{
  "d_mlp": 1280,
  "norm": "layernorm",
  "decay_shape": "linear"
}
Each number is 50 + 15 x the weight over its row's rms, rounded and kept within 0 to 99. Layers, rows and columns count from 0. The size before them is the row's rms in percent of the matrix's.

# layer 8 MLP down, 320x1280, rms 0.0269, rows 232-319, columns 240-279
102:53 48 29 59 39 58 54 64 50 46 55 51 52 44 55 40 44 31 68 44 34 65 35 38 64 39 68 36 65 53 51 46 56 53 58 51 35 40 48 55
089:56 51 43 41 49 39 40 43 41 49 74 58 47 50 44 38 45 40 65 52 30 57 50 57 64 44 39 44 56 39 39 25 56 48 15 41 37 73 39 65
106:43 30 23 56 31 60 33 35 73 75 77 42 39 69 59 39 70 43 54 70 26 47 68 55 47 41 54 28 58 67 48 40 57 44 10 50 28 47 56 52
111:65 59 51 56 62 56 41 47 63 54 36 53 34 41 56 51 58 66 66 34 56 41 59 65 41 65 60 57 51 53 33 69 41 16 27 57 63 54 57 47
103:52 69 30 53 32 62 62 44 73 45 51 64 60 56 41 37 65 50 42 54 26 41 42 32 45 65 66 61 47 53 56 77 25 33 47 59 43 34 56 64
066:59 46 47 43 43 42 58 66 53 69 37 37 61 77 46 46 61 59 48 46 70 50 59 68 64 48 60 58 53 41 77 88 54 49 43 37 45 54 41 41
100:31 49 58 23 55 59 52 58 23 29 45 64 55 52 39 52 44 45 50 47 48 39 28 45 34 77 33 87 18 32 24 52 34 70 19 29 40 47 38 43
074:72 69 65 58 18 52 58 32 74 43 71 57 57 69 56 52 48 54 58 65 34 67 69 34 48 30 45 63 47 50 83 79 30 76 53 56 34 38 45 37
100:36 43 25 67 30 56 45 53 75 51 62 47 49 48 50 49 56 64 60 50 64 33 75 32 34 62 50 20 61 53 84 62 64 58 69 41 63 38 59 46
089:67 36 26 52 76 48 41 23 41 45 68 45 40 44 45 38 66 47 27 36 59 41 56 29 46 60 61 54 54 39 73 48 44 60 40 42 94 36 58 52
099:58 65 47 43 78 36 48 65 32 54 56 63 82 47 64 68 62 15 36 23 31 52 19 66 57 45 78 56 55 51 33 30 54 40 44 39 58 55 49 48
108:62 64 60 64 45 44 56 32 51 39 36 39 57 54 45 40 63 18 60 71 86 13 46 55 25 39 42 84 28 43 32 45 55 68 49 49 52 44 53 43
086:65 40 51 24 38 74 47 62 39 35 58 54 64 82 44 50 71 71 27 42 46 63 62 64 52 43 71 61 28 55 64 11 39 65 73 57 45 36 54 45
108:39 48 66 66 43 55 48 31 43 53 75 57 72 48 58 36 59 59 48 55 28 60 54 69 64 73 50 41 62 45 55 82 57 66 69 68 68 18 54 34
098:67 86 44 62 57 52 44 35 41 59 54 64 52 90 51 49 52 44 33 46 50 63 61 37 24 81 47 66 58 56 68 47 44 57 58 71 64 29 37 70
091:56 23 50 49 33 52 51 20 75 52 35 51 60 42 43 69 61 62 64 42 30 74 52 66 66 41 14 69 51 50 37 60 31 56 75 58 50 38 53 48
082:31 68 48 60 52 59 50 83 42 19 44 40 50 58 47 26 51 49 59 44 27 37 06 42 63 39 42 53 49 65 08 63 62 49 44 54 34 32 43 63
103:43 73 63 55 29 39 48 40 41 50 62 63 71 32 49 47 66 60 57 36 31 47 45 55 36 54 42 49 43 38 60 72 43 68 45 43 44 57 55 50
074:63 62 70 32 49 62 61 54 54 44 46 51 39 40 45 41 46 55 62 40 40 33 67 61 40 33 28 48 62 54 00 64 40 00 45 51 40 55 63 49
106:48 42 62 43 35 59 57 36 54 47 47 50 50 48 59 48 37 46 37 32 74 56 49 47 21 42 41 78 65 59 21 37 60 71 82 54 59 39 59 48
100:49 42 51 72 52 58 37 13 19 37 49 51 40 26 57 51 39 43 48 42 27 48 30 64 41 51 54 60 60 44 46 66 73 67 75 59 76 43 36 57
097:59 46 31 57 46 47 54 54 44 69 64 61 63 37 43 44 39 55 36 34 63 21 45 65 39 61 54 49 44 73 61 39 30 29 99 63 55 52 59 46
090:59 66 67 45 67 39 50 82 64 67 66 55 45 53 54 40 29 25 64 54 30 36 54 33 17 44 59 55 31 35 59 34 69 51 45 74 52 45 69 39
111:35 53 68 58 21 41 44 63 50 40 49 48 82 60 41 42 59 34 61 53 57 69 44 47 48 62 30 80 41 69 90 37 45 58 52 61 45 47 50 28
105:65 21 51 46 24 54 54 48 95 44 53 43 28 53 51 42 63 44 54 86 50 43 41 51 68 59 46 70 46 57 43 44 44 59 14 64 59 33 39 44
093:38 40 55 54 57 55 55 75 55 73 48 56 48 77 55 56 38 67 28 56 25 41 81 38 47 62 71 38 48 60 53 52 27 00 56 41 29 46 69 51
114:37 31 76 49 65 56 55 29 13 64 67 45 59 47 57 46 28 40 42 63 51 40 66 42 47 46 67 49 68 53 63 44 54 00 44 41 24 49 53 36
104:46 77 39 33 38 68 60 59 40 28 51 46 35 66 58 60 72 46 68 41 13 74 33 76 36 38 65 62 54 49 39 70 39 17 33 54 50 32 43 49
095:62 33 55 30 68 64 45 15 91 65 75 37 55 57 69 38 34 51 69 54 52 42 77 40 71 46 28 43 43 39 67 53 39 49 47 70 64 58 53 55
118:58 70 57 57 41 60 53 43 40 50 44 50 54 23 58 60 54 61 70 45 54 41 31 33 66 62 36 23 45 59 51 67 44 71 62 48 40 58 49 66
112:56 39 47 65 33 52 53 68 52 20 37 55 72 35 58 53 47 55 49 62 87 68 44 56 45 49 44 30 53 33 37 55 47 24 54 40 44 61 53 39
125:49 67 59 72 46 57 44 52 66 54 53 50 54 45 62 37 43 84 35 58 60 56 80 46 34 46 47 55 46 67 97 59 41 52 06 36 56 51 55 55
092:57 86 41 48 47 46 69 64 50 38 73 50 42 74 61 47 39 48 46 46 20 55 28 38 53 54 51 99 29 27 37 57 68 68 69 63 47 53 59 59
086:48 55 43 47 67 41 33 61 53 19 38 63 52 51 45 61 54 45 48 41 19 62 45 70 44 55 58 47 33 38 31 33 50 98 13 42 46 36 37 77
107:49 50 73 65 45 49 61 47 74 59 35 45 48 46 56 60 37 63 55 42 22 09 63 46 62 56 48 75 39 37 76 56 52 66 30 51 55 47 37 46
129:50 80 21 57 23 37 46 45 64 45 83 54 63 44 52 47 63 37 40 38 41 29 49 24 31 57 54 23 60 51 59 54 72 75 68 30 75 31 44 47
094:57 38 54 46 55 43 42 37 34 58 49 54 48 48 35 63 49 50 48 20 94 39 55 53 48 57 69 61 81 39 59 47 47 54 50 43 67 42 45 44
085:58 81 56 55 50 53 47 29 25 36 75 51 38 84 43 47 43 42 39 70 42 56 40 65 49 32 46 54 25 45 44 41 47 77 43 39 50 63 54 53
074:50 29 54 41 56 39 63 24 81 65 52 73 43 60 50 48 55 41 38 25 36 45 71 62 33 52 32 51 50 54 73 86 61 46 44 39 46 57 47 13
095:54 70 18 49 67 25 49 99 50 48 47 43 55 61 57 51 69 55 51 55 37 47 33 77 59 40 36 47 37 37 59 22 62 89 68 66 34 41 51 81
093:57 66 68 45 84 63 41 51 74 51 50 43 63 67 34 16 45 37 06 46 33 46 54 16 48 53 66 11 39 52 80 76 74 46 60 49 57 56 61 45
097:28 56 58 41 38 61 37 39 07 65 63 51 44 37 38 57 39 62 54 44 82 60 19 39 40 28 21 34 49 41 52 86 62 57 53 63 60 17 58 46
092:36 46 40 60 88 56 40 85 74 23 50 51 64 60 37 57 45 29 53 40 59 18 24 65 72 34 57 32 72 59 67 80 85 23 83 60 60 37 44 46
110:43 39 50 46 32 37 48 33 43 37 56 40 44 30 49 27 48 10 49 57 36 65 27 59 58 59 41 43 50 46 36 39 62 56 27 63 46 70 47 40
098:52 50 57 38 48 68 55 60 29 48 85 71 39 86 46 52 47 56 67 34 77 26 58 47 52 46 52 55 43 55 26 26 35 40 49 31 50 74 44 34
090:24 52 68 35 79 58 58 91 51 29 61 66 50 45 62 45 68 83 47 45 39 61 49 45 43 48 76 14 24 54 62 50 73 46 16 60 77 42 48 54
110:58 76 50 51 46 41 37 24 84 47 37 34 62 36 68 52 43 60 41 64 66 65 30 54 47 17 37 52 62 32 09 43 44 18 43 57 35 80 50 54
111:53 31 59 62 08 42 57 72 24 31 53 48 40 50 44 48 69 15 65 87 40 37 38 42 69 36 33 47 42 36 61 61 30 56 40 67 65 38 29 54
094:62 37 59 52 42 53 47 49 49 52 62 53 33 53 51 51 32 54 36 82 43 45 42 41 54 62 36 26 85 46 29 45 66 75 30 27 45 54 61 36
089:53 71 46 49 34 58 47 29 42 42 34 54 65 50 50 44 61 57 49 60 32 77 41 52 35 44 54 34 64 29 32 77 63 00 00 66 52 25 74 54
104:39 73 49 45 28 21 45 78 24 51 34 61 30 37 41 37 65 27 51 48 43 50 34 51 32 39 78 73 60 34 89 61 73 66 11 42 47 42 37 43
087:58 48 35 47 58 23 32 59 90 53 67 41 62 63 29 55 31 64 77 51 47 35 35 50 46 43 61 74 46 40 83 84 55 59 72 42 49 31 19 38
109:31 62 82 60 55 36 60 35 61 33 40 70 68 51 68 56 52 55 67 68 73 53 26 45 62 44 29 41 40 54 53 45 61 82 47 52 60 55 59 38
095:69 27 49 46 70 55 49 27 70 59 59 58 45 51 52 28 49 15 46 58 75 50 67 58 61 76 60 62 76 36 75 58 45 29 23 61 29 52 52 53
092:63 44 41 54 59 38 51 50 24 45 39 43 64 48 42 46 52 55 36 47 56 51 60 59 77 40 69 26 21 51 33 16 39 47 82 41 55 68 49 35
110:53 41 42 52 42 25 45 08 61 62 54 38 61 46 45 43 41 24 60 80 52 40 45 74 61 41 20 48 67 36 49 51 32 48 49 44 44 35 49 27
087:40 16 77 40 31 45 49 59 56 46 65 52 36 44 30 39 23 45 52 55 83 31 34 49 55 62 73 36 60 45 57 67 57 77 85 53 35 50 51 52
104:46 52 36 42 49 38 41 64 48 67 49 45 51 47 42 41 70 64 43 43 30 43 44 44 54 53 69 04 67 54 88 44 55 18 75 66 68 33 40 54
086:51 26 47 47 23 65 63 81 21 31 46 56 53 56 37 52 46 86 26 50 54 65 57 33 56 73 55 66 37 66 15 39 50 78 25 42 47 39 55 14
108:69 47 50 60 45 46 49 44 29 56 25 46 36 46 43 59 42 46 41 49 37 27 63 43 42 54 99 73 45 55 47 17 62 11 78 48 35 60 57 74
090:46 48 32 53 44 37 22 40 79 55 56 43 49 62 56 43 55 00 66 55 93 62 17 67 55 50 75 85 56 62 61 47 57 50 61 53 57 57 66 25
090:39 60 57 49 54 52 67 44 44 42 62 44 39 59 67 45 33 51 68 39 99 38 70 40 68 83 58 93 46 57 31 38 43 69 57 65 66 61 63 49
086:50 33 27 53 46 54 47 21 53 25 51 49 40 65 41 46 57 40 38 61 58 27 41 41 38 46 39 18 62 54 35 54 57 16 53 44 55 38 48 49
106:48 34 64 38 63 44 56 28 10 48 46 60 50 29 49 47 50 70 35 30 16 75 83 45 51 49 99 42 58 70 15 48 37 29 35 68 55 45 55 78
122:55 73 48 53 61 59 46 65 69 57 63 49 55 59 45 43 37 40 42 29 18 55 37 40 64 55 49 48 40 50 50 34 51 32 18 52 36 61 46 68
110:56 53 51 44 50 52 55 60 22 55 61 43 67 31 51 52 58 68 43 15 49 29 87 76 41 56 72 24 41 48 45 42 54 92 46 51 26 58 40 50
103:42 44 31 44 55 43 56 58 07 22 61 60 34 38 64 56 39 60 38 38 41 60 31 32 73 34 43 71 18 48 46 48 43 60 56 40 55 47 60 58
072:55 61 48 53 52 48 51 52 53 49 44 53 53 12 49 50 46 36 44 51 50 61 50 55 45 41 49 59 70 59 16 30 54 57 48 46 48 58 48 42
102:45 28 87 58 35 70 49 49 49 47 47 45 63 32 41 66 36 59 54 23 10 48 80 48 46 41 32 64 52 44 73 69 22 46 72 46 50 39 45 54
112:42 68 48 58 56 46 58 76 38 27 20 44 26 65 62 76 32 50 72 68 13 58 16 44 32 46 56 59 58 44 56 39 50 67 15 33 49 52 50 54
098:67 46 52 32 75 34 52 43 48 38 67 45 36 61 45 53 41 83 42 57 48 71 61 50 49 59 59 07 50 65 60 60 59 63 58 75 60 47 55 56
089:52 26 80 48 44 43 37 56 66 51 38 53 40 65 57 41 52 50 41 48 63 39 40 13 51 37 73 07 37 50 48 08 65 73 30 44 56 52 48 42
099:62 48 42 47 90 52 56 67 70 60 48 46 53 43 55 65 45 25 65 63 68 49 53 58 46 44 70 46 54 62 23 51 36 92 25 48 50 58 31 42
104:60 26 47 52 30 46 41 49 68 32 68 61 49 38 50 48 44 47 50 27 21 27 44 65 67 69 57 77 50 55 59 73 71 46 37 60 74 26 50 50
103:56 57 43 51 44 44 69 71 61 61 40 48 48 36 59 43 64 28 34 62 00 48 31 41 54 31 58 40 69 47 85 36 39 68 39 46 50 60 53 48
101:21 70 54 45 41 68 59 56 49 57 55 64 58 27 41 36 44 35 62 44 15 65 46 36 39 67 49 70 61 87 56 67 60 17 37 61 67 37 59 55
184:49 50 57 48 38 67 62 76 25 00 51 47 48 31 55 47 46 21 45 54 57 53 57 45 44 54 46 52 39 53 34 43 61 59 48 52 56 37 46 28
075:61 36 47 42 27 57 64 27 39 30 55 72 32 67 50 33 59 48 47 50 58 39 77 30 31 63 46 72 51 55 50 42 50 39 63 51 65 42 35 43
098:63 59 51 47 30 61 53 52 55 15 51 56 64 47 58 66 35 48 54 28 22 66 64 42 14 49 20 90 18 47 34 77 64 25 50 43 30 36 56 45
090:52 50 51 45 61 48 42 12 56 63 28 40 47 24 49 46 58 61 70 61 67 48 83 47 50 36 49 68 47 46 39 49 34 00 74 41 42 45 59 44
119:41 62 40 46 68 40 48 30 68 70 45 51 48 41 57 34 52 57 61 53 69 55 50 55 57 29 39 68 82 60 47 61 44 68 65 36 64 51 63 54
094:43 51 59 65 24 28 48 37 17 34 42 47 38 48 53 55 61 66 63 50 36 44 42 27 47 54 67 93 39 48 24 43 52 79 40 49 48 49 46 43
102:43 50 42 41 78 41 37 67 38 37 49 69 48 62 51 45 46 47 48 35 76 56 41 63 40 52 46 39 42 46 91 45 35 62 49 66 52 59 51 57
093:49 36 44 56 44 44 43 35 71 68 37 37 51 63 53 56 48 61 53 21 86 40 21 64 52 37 66 76 55 31 63 38 50 72 99 51 52 64 33 49
099:32 60 35 61 52 46 52 38 77 64 41 55 43 58 58 38 64 34 38 51 37 36 34 45 59 65 40 52 72 55 47 34 53 89 45 39 43 40 48 59
084:45 55 75 45 60 41 32 59 70 74 38 56 32 55 50 45 51 57 47 58 34 32 61 42 42 13 53 63 69 39 94 51 42 45 60 59 56 57 33 42
098:80 52 58 60 53 47 57 51 20 42 46 40 68 68 55 49 25 40 42 78 38 49 41 41 45 50 61 65 27 42 57 42 42 14 47 56 58 39 34 47
090:56 49 48 54 39 45 32 54 59 68 43 54 61 48 66 40 47 54 54 70 58 43 48 43 33 79 50 32 42 57 65 37 55 71 76 37 40 72 42 48